Weights of a small GPT-style language model, trained from scratch on English Wikipedia: rotary positions.
Each number is 500 + 25 x the weight over its row's rms, rounded and kept within 0 to 999. Layers, rows and columns count from 0. Numbers have three digits each. The size before them is the row's rms in percent of the matrix's.

# layer 8 MLP down (transposed), 2304x384, rms 0.128, rows 1791-1801, columns 256-383
094:532489515490487492494510529477487475496478518511464508499510488484516507535477535476468517467524482467484508458474484490468485486527469503528503505535515530481485502460541536551509563484495488478497500514461546485466530467525474507506526483541532504492510505508557488504504489490497496526551503491511475548517447538475525482531479500500533493512518528539490519516511459471501507506474
097:482522520510527520469507490491475471444490469534512467481462496524539516497476469527507497509483498501483505520519528504512504518471501490507499531470515475518544519529472489510505522491509524504522485491477504503495539434519521486499541556533503496463486529481489488499482497440539509456485462543454522508497489492490531537523536475490488540484521478505530519480477495530483532507493
102:500513537457506481479529482494471480520505473496543465527528498503493522452511498481492480506516523499484532503495489495495504505493503474470499494482502512495521544496495529492528511466492579495500492449479500494515553498562493523508524530505478510453508559455537508475505505515521474499520492498474478557464515495509508515539492539497504477476511453519507478520448483513452459517485
091:518505527447516512499520524515512530490493521491492509500508477483484487472532543563499483526540521477484476510485511486566529543511534528506509510520501495502489476491501512509496488525513470502477514497512537491542531472514474522491477547521542510516493471499473539467471522505480501465528559460471519514480523528527483491490465450505524503479510468533475448517539503456461504482491
100:508478517515494484517505495495472521509464492492530493478487442485520461501532489496546483503504522499491509512525506492491466488488537492475533540489494479463464515472546494523486508485537518485479515516480507474522502509487473470534512518494469447548492529509466472499491481555494499484511522527474443461480495507451465527503537477497485482503458514527575497459494527491456464481525
098:522500508496468505504519485468498472500492481477522535477494487524511479526540510531514527462454484515529465471507460517531519470524488506526510485517490470528493528566489520503520497495529504575479520489480543504516499479498489475472472481497502517483499499487504490521504505480555458486492505481538474528486491504478507468481566542512494520558508511501474500487463507489504498482526
096:523559519471489511501514475494516502502534467509489473483493506487481502482525449527528499474517569500460482503501505482525561480541518553501537525531525561477475491499493504458514551513463524510474507467525496515503474492494478501515481475477507513470481506496532516530519483499492484531473487488540549483490524506505481503494516468464491494477490504499440477491468474500535522549514
105:505480536473496473507518532513527502525473471463512509518525491520531490476522527504476518506512497501500586493515553536512512496525529517496550509481497473518509515512463460502452516516518507529510493493447518522507475493509503472489524520470508528476525546445480499497492524485541474506478516504502493504515507510523498508489508476516443502546468484531495450507485513523501482496474
114:526490508549475490491504488491490502530449495487526502524493537494508505531504499532470515487491518520534538520526473506495490493482516489496496528482508517497528497498483478487465535485453472508529470500497497457505513518522470544491476511519495474518491515508484501541468451506514497491495518487490529522531474501494559507505494525504482512517524517484466503490487495485473471538497
105:482508526476483493481500503494546528466495491457547518495470518484459487487465506504529514429508495504491451495479512525511474508492533469494486492511555509485534473499483539512460525476482543532512486526446500504528503448513515512499509481519513528527513483487545555472471522511480536510490538480516485505529477498480473476509491519509511542489498533484487477534462480479523459468502
088:489445509524504491460483554522485499473474551475480495487517477496492505522453490483523532518520520453492485493502456512467489457483537525456515504522504536486469453481523469489532494494521456497545521526490484513484512482498557506499493491517486509483514489533476527508466493498521465483484492530533468506501463502514502502515462501411532536479521507489502495507546499481519503527493
# layer 8 MLP up, 2304x384, rms 0.0675, rows 1792-1802, columns 256-383
097:488451523484523516513513478537527552505505511497484506489511522503508510531509519540438491427455520474507520502516512515450491513509505501496499493511456483516489532530503516477487520469542530510483505496510472431459453440500554455469505503487502530481503511480497514511494501527492487534510511500492528481506479486470515497485496513515479481518500533510501500467499560482489526527477
099:448518485486513468508529500531527530495500419502485534514499525508511483480539448486497482510528525478471477501487509485475479515489522511525495475492500528518512475508474504494491471524481494494515509526515491481520488520560508497528495491509509520481484535485512533520497529566532520500483499520471453494506512521513484511537481544497463487477523494497474518453512482485462568530496
094:466480482466502478489519512527509505504534522513474541517482460509520470493524515512508508473471547527448537534472548488547544527535483494545528503509458456481524551504467522560520513473515535486475485480489480497498517483466510501445494503486485433492498526503551484526471538492484475490528561519504442516505527550524488500492429495506528504515487453527495551505519474501508516519516
099:511511478485493540509455520491532478530530466490537481507470497494517536499507489519507498484479506490480493475521501526511481486524506496505556512513480505487504537490491499499475505497562495480504504544481503533501498497478520564538434510503496475540511510480453529477492493512475511474464501494473516488495526510493504461476513473492517516523496526522544507509453516522497517486484
096:484495469535490514557510486468494483509480462482500497483469464474511463495497469506462499516524476511562492509494481521509527491473455474519510486508517514546483486526517479495481519494462537562486458519496536511498531520525516489482469487507600473518524530494492503492520499514543488532501533520502493471481514561508456516460483515472529524506512488475528543495484526506510499506533
085:488501489530508417499489497495465537526491526468507537496510496464496503569478507538472504511476480516499501502487485487473480471500536477541518514504479485485508498496515503479481505514532502483491507483473493479492534438484463538507475423504557515467525492507491530490495516529487537460494516513513502495491491461521517518525523491508492515486488481462507501505498517482492474508489
105:530518517485442486484512500494512559536478537504539521516500513500490479520533540540539433529530476484492517550492498477495483474480496521528509502534499496470491482478541513492501498531538507560535527482497468479492534495485523476496491503516510495518470461516502528491489471483484474487546501482473520491473526506525449493498466490492518514541474518503388519517492488483500540436500
112:470519510527532487521479487486467475516492481503437484468492537455460537478475486529528519464461469494512526482494463460523475526523451521469533507538488502517525486455466525469514516492527469525501497512483509516512465506519464474518493491495474479511514472446498467477479489467496506473524500499490465515526531505469539478496450506493493523475460514482513512489504516520492498546477
104:505468459488521530483463511488520488484504490499497516481497494502464510517492500469525510515525537477508475573523497559501486501494497574546481550498483476464459494464480472473542485467521496485481473511494501505520503482457471495495499481499494503523487481486493538525533547515474499496503504519505471506463483491465482499519532527497509499551441510499547505499507496474475571479511
091:489460486489499484495549517484524478522466514492498463552509468472534477467465522513481506484519502501529512545526446497516503498505536487521507515503508498484464494535526533490541524509541458509505535516464478478483528538510518505513553520503520465494505501485504484498480439485492475499527525507483535482546517548476508487488455501528520491496510504481467474506498491530512486539520
113:500513488489556512528493495482485437507506496504501510542480516520530443477491470498509500507546511535486534510477472510510497562461539512519503511543507483537498511486533496502533518522489445508480467504463516509482504520482522511527490525474511524518511526478468528511498501512477473522498465519526518498475505438530509529487507537491521473494537468493459520505488500485500490514520